config.toml
head_dim = 96
activation = "geglu"
norm = "rmsnorm"
norm_eps = 1e-05
init_std_down = 0.0
train_tokens = 517100000
Each number is 128 + 32 x the weight over its row's rms, rounded and kept within 0 to 255. Layers, rows and columns count from 0. Numbers have three digits each. The size before them is the row's rms in percent of the matrix's.

# up: layer 5 MLP up, 1024x576, rms 0.0297, rows 409-440, columns 0-143
# down: layer 5 MLP down (transposed), 1024x576, rms 0.0233, rows 409-439, columns 0-143
# gate: layer 5 MLP gate, 1024x576, rms 0.0278, rows 410-440, columns 0-143
up409 103:219091106112086174128086159105082088143129101065128074153104122128096140161164096150161170086226155096106137124132110148174085101082138186133091206141095124186169174117140062153180182055185135131165168130081073106130109103113178138124139115094129094096164095129114150183172135147151170135113200141128130107136134148139150129143114092073168147088118131191083159138110122218101110145139136109114103141168119104099174124139101150183157
down409 095:163155131134097102117087098093141105099120109164108149164120125160072127120111139132122086115088077174105131125128063190145104121187175128149146122062119112121164153077147069142198151145148146181159130154082078112108121166093168093159140138120135111117148135148090143108086153136158105105128217138129125123177149198178105101154090161077156135091158129107140139153162131147159138060132134153144151114153149169078085115074134093119113
gate410 104:128095141119130141164174120058125149171119135145079145114110128131189094123126135086101080127122163126139118089146136092154147129070147166180120105163168126133143111173140153153131135099136106156130127131191149121142146122208133128167069130144137092129120117164134085187151098128105105139176144100111049130173108071110155066114124106119112079078138198134099145106130089172114167197106102192115193132144111100121154168148100116120128
up410 106:086111096153116096118062131190148150112130105097127087167086139182113157140108109135122175137116121195135131138147123213065131094171096116164123161120160129099154135090191105098127119148099124069132145131149131102137133092047111125111120113163114210081115108150103111133168161143151169124109104146102099100189106163135117138159134053101147114200146181161182104099122148102172097106169141098156059108105105116161205079169141129107108
down410 108:098149114132155088105174145101126137093116119120087123053125083075149121076097111120129157118208153129098113115124131115180139218156117129074122141138112055134121096144107127126154130156084130116129139125160084194160116143132196104078144118159179083075141061106168070156123128103129093128144130065139100148145169121086137119088186113088153165165062135139108145111176103194093121105117081185146119125122103119148088102121136104107125
gate411 095:161079136188134082124159132148141111180194110119191112119132191144110080132117082118116115100115088079141155094127116200109096065158062060108072146152099156095136143092125149072113174112096094106153143082130116134134169139147107109110159134149105185175110105090144149187174112116165133110084115152128126083108131094102175121046132065187060115127107153144189143153160153160141150105180185102127100115074065161096126132099063118111059
up411 102:187078111169081086144155104134201141105168112152135084140098082116115128147100118133088139124091094098131115127128076113150074110107102121087100142166129153101142133068155104124199151074104086090164109103069099129137099156177106185098154140131100189178152129117189117112165183116117092123147094181149109086121214100080077103147134139156133136168104159156165107094098140117159157141150162157087089130104124081094145074128117158137111
down411 095:177136140128113133151134127132141153128131163174109167124119042103159164106105108172173129098082161113175127176112145108094136148097109185128123131087143092131148164186129074163108093175165168190125058131152124175148086161121146167116157147138144036147105150120110112109100133171135091125158084105085172167091081128144072135202123155100201086123115115183102084158141088090089085156095083095178161131107154152145034117094129116132186
gate412 087:158176156141100104176139090142106139133106019106097094103146124094135141174138086170083143072141145157167136123160049056133104113096171146173145149142198128119126047181069174149134119113051175076095139101116066142113089084177143130146113172157110117127166180195140129092116110104106122160161105138086112103091077081175083153166094141128055152141135128078126090131139081148177129093069127085085117093090126110146115079180152163128082
up412 084:095199195115167162171102130182149122137133132123117117101157197125132140186145120120141138091110140088164098204147109135144204169105124159121192198112163119116081069115129114137124165109075160175091157195145066125063150145158150087121070192148167129139122119157149076085127128106106166146102183097094139144111091126172114131145132187076082120135076111052128115138114050112127108071117158119120156120104147166136155094164120103151139
down412 085:111041080143115089135114127087106131099155135105156121149102060145164115066100144135125139163165156167116110095107131179126085125142124122170140059132145157100155180088134178139138118122205113150102138108101194125129131165080103174111149087135128124067152109109147175141178125113179109161194127140192152093093141103068112121064113099195192153154145149162112198111127127154163095125105146137112118150148115142138142118104107122101124
gate413 104:139147114135159161146203104143139139163143143102203114111127127125177170099167109080134091117111089104154126101136199126133128088171070129107061064130156133108148142077136131148128152148173088154166150114163138122158160121159143090132114087166087121085106189096132125151126109089166097146136165131170089107064093106220111080123109097076118093109107167204098113074151100157137148173115087163115165111072141103155154109122189088147120
up413 109:113138107160118111092137133128079145124135125129045127102157138110143124126149121153079095102086167091141125092130154123146158154124159122135097157144178119122167098091172173128125078080123098126138177134106173147202070154100170090155094109094168161129100230125124131137129143180119119170134138137091172188109087154140162118135105145114041094110144105123113120143119208089168171111061131128147181146150183129167197120097121128108100
down413 108:117121115150191097120144124142103121114168122170132116115106146135124148092133109141063106132132157127191133098145130131133076079133109139137068107123093121085130151097103151159145162108142135120170144163095142113114134158095132076104156153091139169073131149111126137121151138063085109110095083057123102128125146108142107073131162130170155064087133081160137129120098161094163121073103088079104147163135095096087123176135091097119123
gate414 118:145142153107112188153083184127127099145077131157101127129148102192105134120131123119149105091125076109102164144136106130178129052205091132116148120150129124105114145134139158107129095065100119202095096146140136168137132107134085131198131084102137118089094135121071116135152125168089084095165113155142149074135123140166063165156151112116119073136102126142100183170137106113100102110104125132151101120135106125129161180077136183119109
up414 107:125143086136106190127131164117105060099165133119139107120099091078119111116168139112131076132078129126081183195078098128127097085163117175099131135137117095091136167169131075171139128179128124098069104135126059084169162140168092139145078113101146082189094071150124111118098123110115126124114122117154130110165139129117090100084142101119148160126113106127044106131104116129141164156125113127070112187161090151140078104116125173073109
down414 105:124133165110103137185129174159142144167094127113130162123094088145107103154116187157139113151154107105163125095133111144110186128103119115158158130153186100075133059125149141127132120121145190153113132158136169156164130068172147106137194110086148145077145115152098063157153179255126146139115070160100137142112090175125079194148156150112150157105139092106139152171150122135137122067115161145120114114071191118131134139089143176129146
gate415 104:118127112083182130146180088101096145091163123100231067105132082132103097146149079082096116151121094171162155108110122154129121037162121146139135169125095171143153146146184184108133116100077180098131147131128145130081126122082123148078164155152151172147149183137123159095175140128065092101121123175101142054125122108160120114164109125144126143117112129114157140127098132157130122139109157103124161107191081122092125150166069154134216
up415 103:082174158171151084176163170166160094175161098062144126092142119149110141127119151141179147079166161121142113186141129142115126111105105148136149100147169113149159174105145153178133113177147145095107134160141156190161141168178200119175102113163144095130114125171131086150159082107134162052036100156146114064089092149093160158136121087137107178177124109127105110123084153172155078194140150107111116127119088163138170124072165094145070
down415 103:202091095169161112109126077111137104114092109114116107129145114114189078102197097132127099188072031088184103110136091135114126155145110127126122107123061098137147094142177118118089177097130102144152087079113189117112129121137182134126100097109089121052137138075132145184130126129099133168214157160129163173134092241227117201194157144167099101076173099092140150106125101113111122079142144160106124086182162154101095171126152147137180
gate416 105:154112121136098075125066131107198117118141120130159156084166083139066138108238148127128128115104126120145158095114152142070184086121111148116053123188086158101100166082144152126091115084111108151215132105146118185068115136122160143173101117140086145118103150102108182119088128107155104151161126064185178091108151107131155144125146127115128075119105172129185103154128156125128104183140133130132081178120060084121147125153144132149143
up416 101:148117110063145201137146110153098095132120108107016082045145112098154124131160162095146160125146111109168144133153113119077135098124143125169108133090057105122133071140118184115178074192198104121104109121160176089149133127051134125128152235132132174157132147108162129188151136102136149144143156143132186108088093126177138129113121060054112134080126123132085188117094141107085119136099084050105106074135136150129133180194151158126142
down416 105:123116135077191115115105102136100130080187097200140188148161090149093108103079089149103112101096165134103164090144137106098138160107093179118126116127135092107139152116184146120119156064158130179096147116129116139150116151186088101179150175132073154102163155141121102117143129159105108123162140073118153155169131063139122100144152154081121185135125191193149158140132132068150141133104140149159129200133112138094169147139125129106151
gate417 103:106125088127107107150163128091116176165217141096133111086092173144165173101192061128128154129123047145106180140130164181125120112108105121143144181162175123169123125114146108130118159128126118080159156138147235071151156118119038080128095061098111124126138109081118171133061165166085136099180146079150080145127066146172162187125128165105099146091118089154084093115109141094119104056132137122133116082165143172225119126153094214153163
up417 098:148121150146111161140130142137064127154081087094140085117121117134146124106161181120113100125141142139160122190099127136154054122157140131113111089098137067175138107129094131102122086067137125214114108131110090116114133122153116133083123142153123088126104121147065166176131111118123097121140147064102098164174078142138067079113131151179132134180160154095100163112111127127123119130123095151149175076171151135128084136083111138103140
down417 100:125095100087110121071109193121170106075115121177076104116150172118152134117115075144071143120087082052104077131187127129146154161093146144145095147102124195151123122117095148170173164133126092113153100113120232133131150068149093124187137118151101125137155114158190124097080124095126120139096136154104107112115090098170158121123151065147100138094128155173047112137144163127168145097083157109144133140117151129101158149101087071136135
gate418 096:103109127179120133121140093135138129121123155167169117118146195168110075138112106150087061122166102155197067157175078151144163167134153082219104109059061113147157180162061103116115100124130133215147155146145165148115150157036122126114161120157106088113098195054130130126068132123156091158124184135143132196086101141141098094072220114146149110108143156114152160097112162079142125130154068104167101128099140116169175176129082159127159
up418 102:124062124124073157204170180161112100077079112119205108090082150151103137124072111116165128093173159091156089114156137125103197105160157077159172097148160118121144144150132073147139152125066117173171111138153113165122167112161165096103128155142029147112173128142148183069081135093128082104126130180135123117166100117130090109175103161108113078080166136132155115162124145105161085151142110096120118165111141134119121069129148091162138
down418 101:144135173080121115160118137135158173170134106095143078113116083110117131106184142135145167214136153143128152151126155137114145106091067195094169166136155132099139103115175113139114169160137132114136153168065109089170081144174114168141111177152106123146109095159101115127128170079124188104160075096142185122163150140095170224160113079135136147177088132160092152140085124155136106108111134172103076135191140104129100094131204164092077
gate419 103:150120174129108159170146139075065118092112105098146156089133094122134146090103152170117082122117115115103119134178160078041164147094147087164175165192132170107166113131159166155126076078155130203135138129161131198084169121121179120158084086117112140123096103154085095089147098130121068143123099112216148108142090126185111153131062121084066142148135120183094119140186168130181170143134093132113132063161168158122160128136104102129144
up419 103:111132107137149110097097119171061159115174119175144118130136105038134079149140148107109100063057230113138094099167118154092198157112107133124087083070134108180095112069152134103163143123165115150130096117149138097095137107154048149143154120134230145134151164096094156143129112105171126112172150075117155132140132147127178128121092114145137092149139180116148109162054157135158147068144135124103098195102109082110129147085143096158107
down419 105:121120161097133169192113162114152121145135170094109163122131192138152162124123125094159182119142129095113127108117114072120118128145185101182178162184163143033123162171108119128133139087150135123135064182129164127145114146076195117153136134166153156107150123123124139188138118111116118103094044151126193160166168082156031139122164111171131076121146113126155126079112104138087108113092131141143150114130151168114098135088135163127175
gate420 096:094085175166100166141166156115155151096182104125198114202103145105120121125078044114112142122170148120128172111140122161146183135136173147097144115096142078111142160142141103134185102108123139139117110142151108093095079106121041098130062118184173124131100089137149136152142160103150103156148170121143106072130121150204196114061144102145113117107098131120078190091106140105125105114180112140223161121109072074087069194114168106094097
up420 119:106111094148073131137148130132206180090110116189117049148146172090112134156064153117140147201084122107124189134142136102088165164118145183089129191125137067167112111123128077201180100144156137152161081133104106164118129131114112084184102155089163122125143114096137074109131211102135135126142157120152178154162142133154169158095136153156119188098135140136056099139095142100095178168107072147157089127139117081083115147103175108123070
down420 100:148174117104110120143093134116134165124095164106102094135156099081127180166168204085190159144094089161113129227135139162140155111118165116078177129199095128075069133129121156157053157102057110181115112144126155125145119135119169038150182127131130070121164167123107086075123127136094069158096138146135185126157127140077183132234138161161141122122132108110094125150118106138073167118103137175172157154117117148133146189202174145115137
gate421 102:113149028112168137078133092137126146127109146121141117109129161164118131069156106131106113192137078125122133087104112139107118086172098182191090136109096178087058133146119126094109138103141153080160155138101141105089137106101179150125131144139185149091107112105049180179120095108102077117111124134137131111084170143134123131151143131125162151158102141133103183130132170147110127121130124091066168124087076142152122082133170198142172
up421 097:131034152162161139094119071133121132093142142102091168100116148113139149110133123076135220153085154106095178151143126122117125101114133139182145158028123116129120120085131108111115117118089102137084122197082065114105108122146080136085152078125120124090143134128142153133092164130137131097111104122099106093102070157118122136089163153166152114105072084124156175105143113106085141109156154113137085120145099121067144094067121165118086
down421 099:137143132114168093156133117143190121169069115087142109154112120113131123094226147148122093193122100176104169151068108104146138148168106094097159120171200164125099141159139124088186110096138169086126129083156130129145101128131123096144181099084143145114120134123084156163112121112087088127153086146191119058097133178139103101119125088120140155122149113207143158156149184095129110096198118156163196135136111121150142092168099180139104
gate422 106:125096119165106138120145149094142106129192185157121178079123080184130052132107146141154138166171112123114148149153132116175092132134090122141129092194148073101165143119106112076121179094189091117196177123166124116142085182124120130156104138098171126139140154171082171147125088103122169163103140181113081138095182146154125150095092173171120111123086164087141119153175119188154100160119161104156164194117088112135167141161157129136159
up422 112:102117163140142091113159144120120127159095160166144177081097127150109139196111169073137088183147118078128175146120094076108076140111135086092137120146144093077149141071142130095150171120194159211092139116125172167075164147127125078104167138142128183183181107171096178103150170117105090173164108126124118114134158126155164170132135147140125114153109133061173170189202160111102103094057143134131125165093110156111113209121128093116160
down422 109:134110141156114166136105163117117151164162153126161186140132162139128105076134073124144108143126164150107096133119169157145107103118068024119118143150113118156164081095065110071084151092117186121152119135103116105145119160135150120099120133098070144144064131105102068170193121051122138085167082131066149162150128051151139066119094118101122124138103167140144111120150126167065138175100086143176127122107154069150177155172090125134124
gate423 102:124073107094116163158135098072070134143124173130164113178145143152140096079095104110103087153123144164127102156179173150178118097196066108100148161165207019103137134150146079126123162097201119110163167135149116110088125141127084119199127061185096169128096201071115105172154141120135156090195086115122133136156160119146137122149155146134101134116111146131168085157093141144105090131124133133068159136155118127117135096112180092104076
up423 097:115145140158181128107136163129130133154122088137147125137120155190080119141121136129119123098127160161119135127114135171098143136072093114138125068114151108101151108114142121104101177128098143121072102121124174133168144137163129123120161119078111109062129057111123129120182114121115155128115147099161097165081123120121194150139096171194179149098135095079136128144143168168136143071094082138134127133139112094172108123129079131103136
down423 102:146170112085109099172143121140124127150170210109090111096126105111144152171125176128151107152125103167094137154074121106115107093160072191138108111111133118210149122071116141134144137164112117113149166071098122123104064150170158124168139129158175111185162150134151119142132164136060126137116135156142121063209106169142070128139148104136120135147052112142128140121151103094161161094107115146186070111149145194080091136061157119181137
gate424 110:080141072126113160111145199093150099141079074111100125176128147162096092056199137106076165091141103105139097173133154101171148138133112084195182130138111143147113170180150102143085122097140131121128147167161156092078118088162173135113090091125114067125123093146103133137155052133099151102080181098148126098071094123076189090104164128077129111102153130173168130127109085114182162084109139169142085172160084164165159184151106063159151
up424 110:149130108130147150149113090152095147105073121138080181097126163082132142115128099124153094093102122089118151115110161138107069191136119144118118193126094100121164142144080122069125144108159181129116087072130117109170175157144078136190099091123130198108074097109170137183088125134204177127178109107102168146138132102102101090148136160085124106122199137111063120150165105087087095161084067140169143094121184144097077104089162152086116
down424 109:157122080134173101066115115141192131098165132102141104080127141137129076158118094201094116131091124156173099149132122126115154135123129181180177114167125150111179117139117055176131139179098096145095111163138172115114081153136170128141129134088138143074151144138114118121236158197067149180119100131154093146148119187140164168178095165129154152127061100139137182125178101181086117109112097157137142165178178108110165197135127156130151
gate425 108:172091170080108104125153141124136061144167164098147118178130098183114081088177201140108109117165169182137114081120107080129137100154120173097105141206160144148147132152145123134112124206122119095102185095117141133117209132136115115135113060145150153137060132128132139164129099125131155106152161104145062096125168116144134178171105086177147164107128189155185079115089133114124112164154127134095113141154141136131138127083161158117105
up425 102:136122079140097108145109132142079108088142116173111169118111112112206081187122125115126090158096131172149082118138151126107093179164056120094164125134130169043146154136103111108125190072156105168140150127154080130142167166077144138152102137188094150169162088196204102155178105171099116172083084173119136099082156097080114113171093095154101186101117144150111100101108161150081112147124083095095147082125096139119099128128119139084131
down425 106:142148138098111135123119089126135153169154148197150128113138186069136170126137137122111132172182182113084112100146108111164150141082139141091086096147115148132140132115078117174101125176139132125130132144124103143116154106136125098130135135126176115139114109081122163063114086162148116063150216150115209174103137116145164109147121137144092150194135142135109159099129134114165155126085121148156143124189117103128138097123124123115092
gate426 091:098196161144129132177067136095132142164114127095062090110153124137122156146117084177123190148180067093110155189173143074101163139146147140154106159147117167061162108171100066099148148177128150176102109133204125106128104125115126048130100122203072061129107145150165123139062152141151162150109126112129141115127133098149124125143156133050130108084132175078073141111129131126152135149164124160180106081149110173194120166201138154114149
up426 095:164125104105106167146179161150056133082172103112167096202096110102174139107107127134129105109111192186139112114109148157156133127172105103149143130113121131152164138163094128117109067077118149128157171096108125108148141125140157150125154120109149160149130142128075085097195061098109088090102178123092104126184073100129175104127068130139133147133137102129106116089197148130073152060103120117094122109114123123189165105056118114112119
down426 093:103178182178168151097125156142162142206147109051091127066083153151138196182091137165123158174151063125127155188132126104063171185154112169140092131149190172137100124162141155160125121151127120131092137100143113134091139148129061135107119126112109146165089138141158158155103154123101152156103127121122077178113157106119068184086182137118127122094102130109131133109066173130087168177179139208147095091167125163173162153198140139088114
gate427 100:131091117098116091198099165109114118103126101163084096150114152167131145085156099142114171136180165110097150121105121160105119147141132158149101169085132057174140140130065134135136118109198161138102143067058085103133054234155151105157085103119076153080116086149137059104117150140160157092117107110091125098150171089151141087137161045147217124097144100167139152121147193121101094147148172156111073169163081132161133185164120182106076
up427 099:074160126117185114128134137118123154109107121135140104159161129124186162176182086072164200152110139091127103151151122126072138112079063082152096101137118103148149141122108132144133086173097146159135104139125152112083149051088083129156139083124121141121151174158169138105093136151072169154103131129135118107097152088082076114080175133100076199120129071139070129073130130162080138139119142133112182087116097084065161111145145171133120
down427 103:121127114155125124111152171146173155106087165135139134100103114167096082161125150169140112122146158165084162122145124151046144151171172140132147191152134123106120079210139129052169120103144159112113094141102182109104118119170118102131151112189077096180098091234087131119182169127165083087114110155071087134126161144172150109153083214118095124123110159131132119130128131077130062077139104119135165125148135123087127124087130168110172
gate428 107:101087139113190145139125152178111088080163115159143164087108108127081159108120071132091104147093125224147151126146167132139131138122143094149118103154106162122140104118131139122125064138159183089102105142110144190141156120100147129162149063115092158117062149120114124108115137083103096111114110110146116151069102077170199112175122031074079124108141119104117133094160059181111082154081136150177109127168161141091125132197089122087087
up428 108:105129107154137125156150117112175126095120130089110227071158116157148180145167147127154113133198136102113109135135140144122161167078108100147142076144136150136187127087126096173125110188140063148118144131145106120081063121133090130157137071140088108115146082124201088090183102116126119096141105131162178183172167127155058145163116149130159117155105084119163111163147089118167111123113152095171144145133160137091103131112113116180128
down428 104:061166085174147148097126126117151150134045154104196108167080101063149127131140141216037158179069140154034119140089085149105120100167136116102089113079144135153098161125155168082148166107163154131135150081149173151115151173153100145117131155134109143105092148127142149186171107098141117132159172158092188143150178117172113186101159126141147147142130184145149148146164158125109162096160164156102177112076103160126089093065144096142167
gate429 102:088180109142113171074104073159115125135120153091123143124146157129099094124117130112099106119122154146137164153170166124150151131137162081150076127168121108119137089128156096098092176064098131132181126108164149108118102168143135097178096126168162111142092189071165157105104138113101122147174106142175067107147137061129141152088141127162133098134123220176096132139135127128143126139092076190164128143174110136163142174113074099178149
up429 111:086120166122161119154121181137163118081109107144150123128162102172089177116135132080168123186116182121145181100114143155152120185115095135140107177148098182093171181188114134077168136124123096084141168133076130140103117123079174131069124106216056138092163121139150106188076153084181185131118130093142157104170129149202123142154136093210118163136089093095123159136100083098089136085222148063150094098091115116145089175139097173096141
down429 103:173128116097190129117151047118104135100148073058156100062081149131136130124142175130165088136123055120128157160106178107082170153153091136092160098158157141186183107148121153097111109114149177153125144101184133065083165117124108130145113118099100132126124145132115154124132121124071117124129083144143116176165107135119203097114130133131074122181168080165140103046139114142105194145203137137091157113048156121169061128086110105106167
gate430 107:089092153186067128112167117123137109104119174078111135104112158118118084152133104140195127171144098108182123161103212133145098126131099160172165139123127076112123118130071082152149064154183114104143161095118176065174123111146097080159103170174129137120110129152185153113099123103144130113160196141118139125191172066079064114148164110185091170100130166109096129178135118134092143136124086092107068125121158169086079205153099188124102
up430 105:129158139135128128112161191095175080086146133117134127092161174141126117090133141109101096098122125049123135133113178143141170147138104128114099156089113152188113147168144167167085153192112143143105159143181123068120135032173188066165110207123103045083141127086099195116069136125120132139136116146146130138156104100108142137164197151111115106141130160171110099172067053082201128104148097114153127117079193181165125139109172105195143
down430 104:128134076151152110163099183111149136140101157062104090152162164147157166097109130139155118132133132158162163193136137149199129139105065128159088133126082149172145140047132145173108181173136128096167126120094116096123166088086146076127156065130154109115127124079168133151190163164103151100112115033105176159086129201158092147127126175124126092156091185101116139074139105124119140130108096113164086157096102085111112116071150127162096
gate431 102:168106095132129103129100121125130133122182113158162102161112121136078111079167205150163086107121165106135126075142098140144126137103150122130084185100096163123119064157120150104135096096117170183164124154133145170128076144066191120123112132131127134069115112110066141147136148066139085153079112153130052085129105091137191135121154104139093069155143103149176150064093086123124124135098114109095160169142153157175142108109204139161127
up431 096:121140124251112151136188149132116130105168074127146065061108092062135078103134171110187122133190167189079147131164153164097154102152175146145164092152125152182062127153146103138164123118170136126149104123130123122132156126137185150097171107093163125116116114090133149184146095118122152141089155128193120142127124109123122150071111133095124156180171135104090150117068135157122088171093105157144151155110136115122087170107138100146090
down431 099:172097117137161114112086112104137113057124130163129151200142133095123128136106103168127112139066152118133140156140176180158103152160108162137143097145117120094080043104107115160099123120105103114148139136147177134132105095098155139128139157121163153117070188217169159138087147133175123093145069152032171165179128139108117139144107143106129091114062129081196154092173129098123136090112101125135084147180180119103156114099099116156089
gate432 106:115117139179175108174195211118174120101118128047155140092161177134136100123164116185110160131238118156095111155096090175145136089176147094109153157153094143079122101115091139115118142192199102119121062093110161117088170157116097116112130097139125085136181125129227189149117135082155149083070100136101097115130080152117156095133136106172140167158123113119108122073159061123078137154107148115117099123123113106119125153137106101117125
up432 111:133111114145125143092148098155132137128125105147133074126192168094121094148129186157085118113092176102131149128115182095126171142062143129173149130151100092140106140105122167202126081115132070112153169173109131114101136156165178073184141100127173147119169141100097155150150136089117158095112152124143143112129123169120208105158144176198078060136119122153149165136130145159163132116151155194129117206143124133132120170187116127125123
down432 110:100160124126109084211127130150182099089141110071113107109163134122166162099125115167196171102137098163092133144120153133170124124156115168130142137149117077085111150118126098121152191081132115120097111150088091116168152049113115099141189144158138136166127111208136156201186139120128103164134095122098139161126138059094131114149139129114163126123132112083140105103145153081103167108128103102126142032120110112160140117128131157100112
gate433 101:168147114155111143111174100129142074161105231140157107198069160143134099152113122148125111136107116122131181156097116128097090040181078093134148111137147114081136125156106086071123156105150129079145097159144170115158106191106122141091162159146144105168128152188122080182179095149135124116145154112132129152083077093105142080077182125165099151097156134097101091178128107068104173139095136129068147128142131114120145158063108107078118
up433 097:149154057114138105170088129057159181082104119080119110111092084147106141121125101072099169139139109128146125164066153080193121132089093131128152079143115108122171146142165149125097091089149090133080169144088160097104169130110135095080155138175126115120086121154148072120168114160094159182109132167119179115127136135117146109107097115094167105142092152125095203084146109141146054110132088186095100107165080171057102175169111181167202
down433 102:151098118134154109110187144153079119128126184135185121119113082161063063185123104185168130132125191131115152086119092134117139083185174123154136123138129120113129110142112176072145096123132182094126036094134106167150120121141075101171140178155099067135096074164090131157119161125136081108104154129149139196162114155103133135122098105088106114148169131112074119136128133116148163129132231127160112171114177137147160118142115099127098
gate434 099:152144083075071142149126126110131106131075098127132116106141132127104110147116089148125152146118168083128165097162123145125091155208146126131161082128060146092097171090071132149122090118151146057107115178119170088080148140148160070163135159133164119136116139116182098123079131137153079081144169146122123132085102108123134118091099180160117143079143118106107120183084131143154173109135116080110118123172128137108094069154116126080059
up434 095:124060168143131152102202189108138113140117139106152149089110174121069063130125082159106146094225141111110155109083119095160052094112127147111116121102159035149113124092147127124116093146170159096159122128148129150135105168182149183152138147080101114071154073165114099169158130168148153128117150167103116087113157076117170164110091161182076156163179133138085089183139090121164142088121109093120109086117136118104090139176121128196115
down434 097:129115114076128089123160059159117103134135126096128166155128054108179124166106144084108128114077117081175054111112127134149134133181090135106166143089083171141097104074100106173110159098091097086107101156061143148124150149113134084082145098152078174143117136139135165112120081141116105077150078100101148160105164130112050138124192138127134129149130136134113143078085122122112068157121120158090138142102147165152112087114155121123159
gate435 097:145059144121104146158114120143086188143124091113101166134195172119153083155156121127100135040129108110107134153079183174138102096191094050128176213123152166109082137106073125129120178150090164116183138114143104124122164125167137157110137101070127078148175087128096131092097106146102160109124150104122182111128153102070104126110118130149142133088104098168092142121157127083058089102147178185135142070178163190166076123094171169101117
up435 092:165127161144039135122119120147118127121166138186147053176147095143176157127082128069128102110156144088059082121122209166166182122128115061121154143203162107139129124133085117148095146133114071110134125110164097106170164134182195142149108144070185075117121159099172120197150153094154107080110142117128101132126117120189138097161147097115177043129144110129159108158186105128144167141098054174123109093112158096116135136121174098179160
down435 095:085065095099196113146095113086147133129138120143122139147145118101152121121137152213115162159089122111126117155125048162126135170120141182142143127114147131131142194133121143135131131164134126127113104194180116080098108122126116116132067135117062170121108119172059123060107106100093158180164121171105183179132124134072122132117145148116100175148129127135092160143146195115116077138116174083130154098113118097142154184136093151075128
gate436 106:079102177157100082157126101157106160150151070099118167125096128163116142135116131140131165081167148080133175158184126071130109162092090163145091113085147083132163124099104094108107102096150098176119153100076107119132126170112118127174105140170111077136104135101108174195181125119122137208074111133141184125159106069147201070089112092127138060062095170104138065114173136162128061140153137128114154087139131191097144144148096135133093
up436 100:153160164126139149141134117073106136074101111092185087079162087102143134191158148133101110140142136184140112097102162151124172133124179101106118084147056197102104123116127169162122104133162123128138106137154162121123076077151155208128061073112160138114150182069138083122158149096116158172108055147130102136138074158148056131146142109157119113167105138165128142129143135062150167115101127149092199133161085177126118120105120107188166
down436 110:077100132153131152087155146132190150063150152175168155141189118188080130135127075124108173078172135160096126111104112123195086144110107095136137166153103125178153157099161161108136063175154126099118128144164085109076104128155139098052200117084135174151110100138113135143136114149192072092125131113192119123045157061067146100155119139177115087099101118168191057132113141152128079195148095137145136111139112082164091126141113134087138
gate437 101:130133178134176085105112155122060159205138147160092106094154171175120167184112104205123086089166160088126081151147119123153177049133103117109245093100116161142172142140132172137158177135147102126125138175152127131114146100133131079142123141072123094147125100082179143119059126145152080135144120126096130151165105125119197142146148133171169142137105081076113117170189143123166142157115084130086126114156173155166206111098103090140157
up437 095:101135118150110100130132126127157070123133077078203157118186079129099141153126128161121074145161121090142076165144099129201054129079095119157097101192140066131125107103119163189116162114086084161126111129129114129183145125125119208168092131133159138064119143116096087145115164129093155105139076093113135127120091083099117132143167094151144113138147141169105132179127163093157202097094174160102154133133085069146091159102101143143059
down437 099:158096136104080144127082097159150156096114081155061117126096117141162138113108105108130140106136103141152119107161219077116093159100143126088152086097188139129093107190144110123107129048123149132161132120116079120112107082131178092071127163163104107115148130216184143147108143115192084163144094205123162149115110145138084080121150133093095147166132135118087162123150107131088101152088070094153096066119144145144103110108151094114164
gate438 084:165090113072118129138116110106084110156195173146130106119110122109078165079130119087115140149155125085122080129155153155169103086170104077090108158134057166086111116138056138121159111170153132074129143146113069155116122165117079093117137077188105113069134161138162114188127091112080103108132138105192144099073116126141197146108148103111096173059093101070062113046163082150113125118125090173146095160107152121127115132155193124084106
up438 099:145096105104161069158142105149113095129101076173138127115125098107131160108152097159140140085175110110192135121133093094126091116109124137131162153152112117132163105111100130179188078133163090150163045109154099179140120137151096110098143070185106132069135121156128124154193113150061117103215151134130103155125111172125165180158104123114112146102124128113142081106108112108105129160105159116135151137157134128117164113123144117109146
down438 095:153141028153128127162113190127125103118086133127105132157154082090147187174108133173140129084074116143132054137060068131135119172123178140143134073065135129096133111128164142146117105094183148167126155127101130152087072167139189099104132100129114154074139123171103148125156121149125071082104152124108111136133127084144099116097133162161109136143134154129150144129121109071058139144109114176098202116117093138166151098174143139147139
gate439 097:121134123136099059131149067197124126125135137092086142176128179155120102124164065098108114122088094160079093142103157122102118142104099165145115111109033197157104141126096148142098161164142137096129087170109158111127156139130124156095177176136111123139056114104093134198095127174151130135124169073142143180109153162145073120106114122120134174093065079081171136187144181132049169142129103117120106153143121119159121174071157147070068
up439 092:152123181158095078182106115129072131148115155147059100132116096094105145113124147083134182086128113165091088101079156114121158094116172160131044160109126106123129149136135127122171100103090119065151100089193120138142054194092177170111118100113103169110106149185041164081097178111094142139103088206160120099132148144156121168152121149145179155116100110160082178137132139179149121135126151152155126178196100109123190137090075142139185
down439 094:189104099114147129142150118118105162104112157171158122124208084063116120053111112126137118133213115140151120132165154129145133139121133113060129148104114071166126118123120141081084144103163190139117124166080119133125219093121115120121134133137141122092126082120151134112122124172155156113083153137105138124103168154117120084105198104113108058166128106090150078128140097113153177162182147142202138048098172128118143172172137090139102
gate440 101:178083132105114157130121132126139130190131110158100125187098195158099104114079152111066122143136108184112154139090162121082095135115155131062138195151099129126125147139160099096155092128106158088135137142177100145140124139143093121131133142178184085125135098135089107214148112144110128126189142052179181105161158132086182120087150140123173157145125134137127123101136147118159124140125161119126158136164093153110116194107144157165149
up440 095:090178154094077108192146129125092066107125151051153110097153077057174119106087160145163164126104155153102139119129067070162116155126112137194145114156159108125107151121113118117136150108153145146181137136106122188173123172096150066162076118099057147101121128094095145104255200128139119125148104147152112092101116148177133119057120173161122136187084065102129055146109100156129153170146155097120148096076112152125128060149172150150170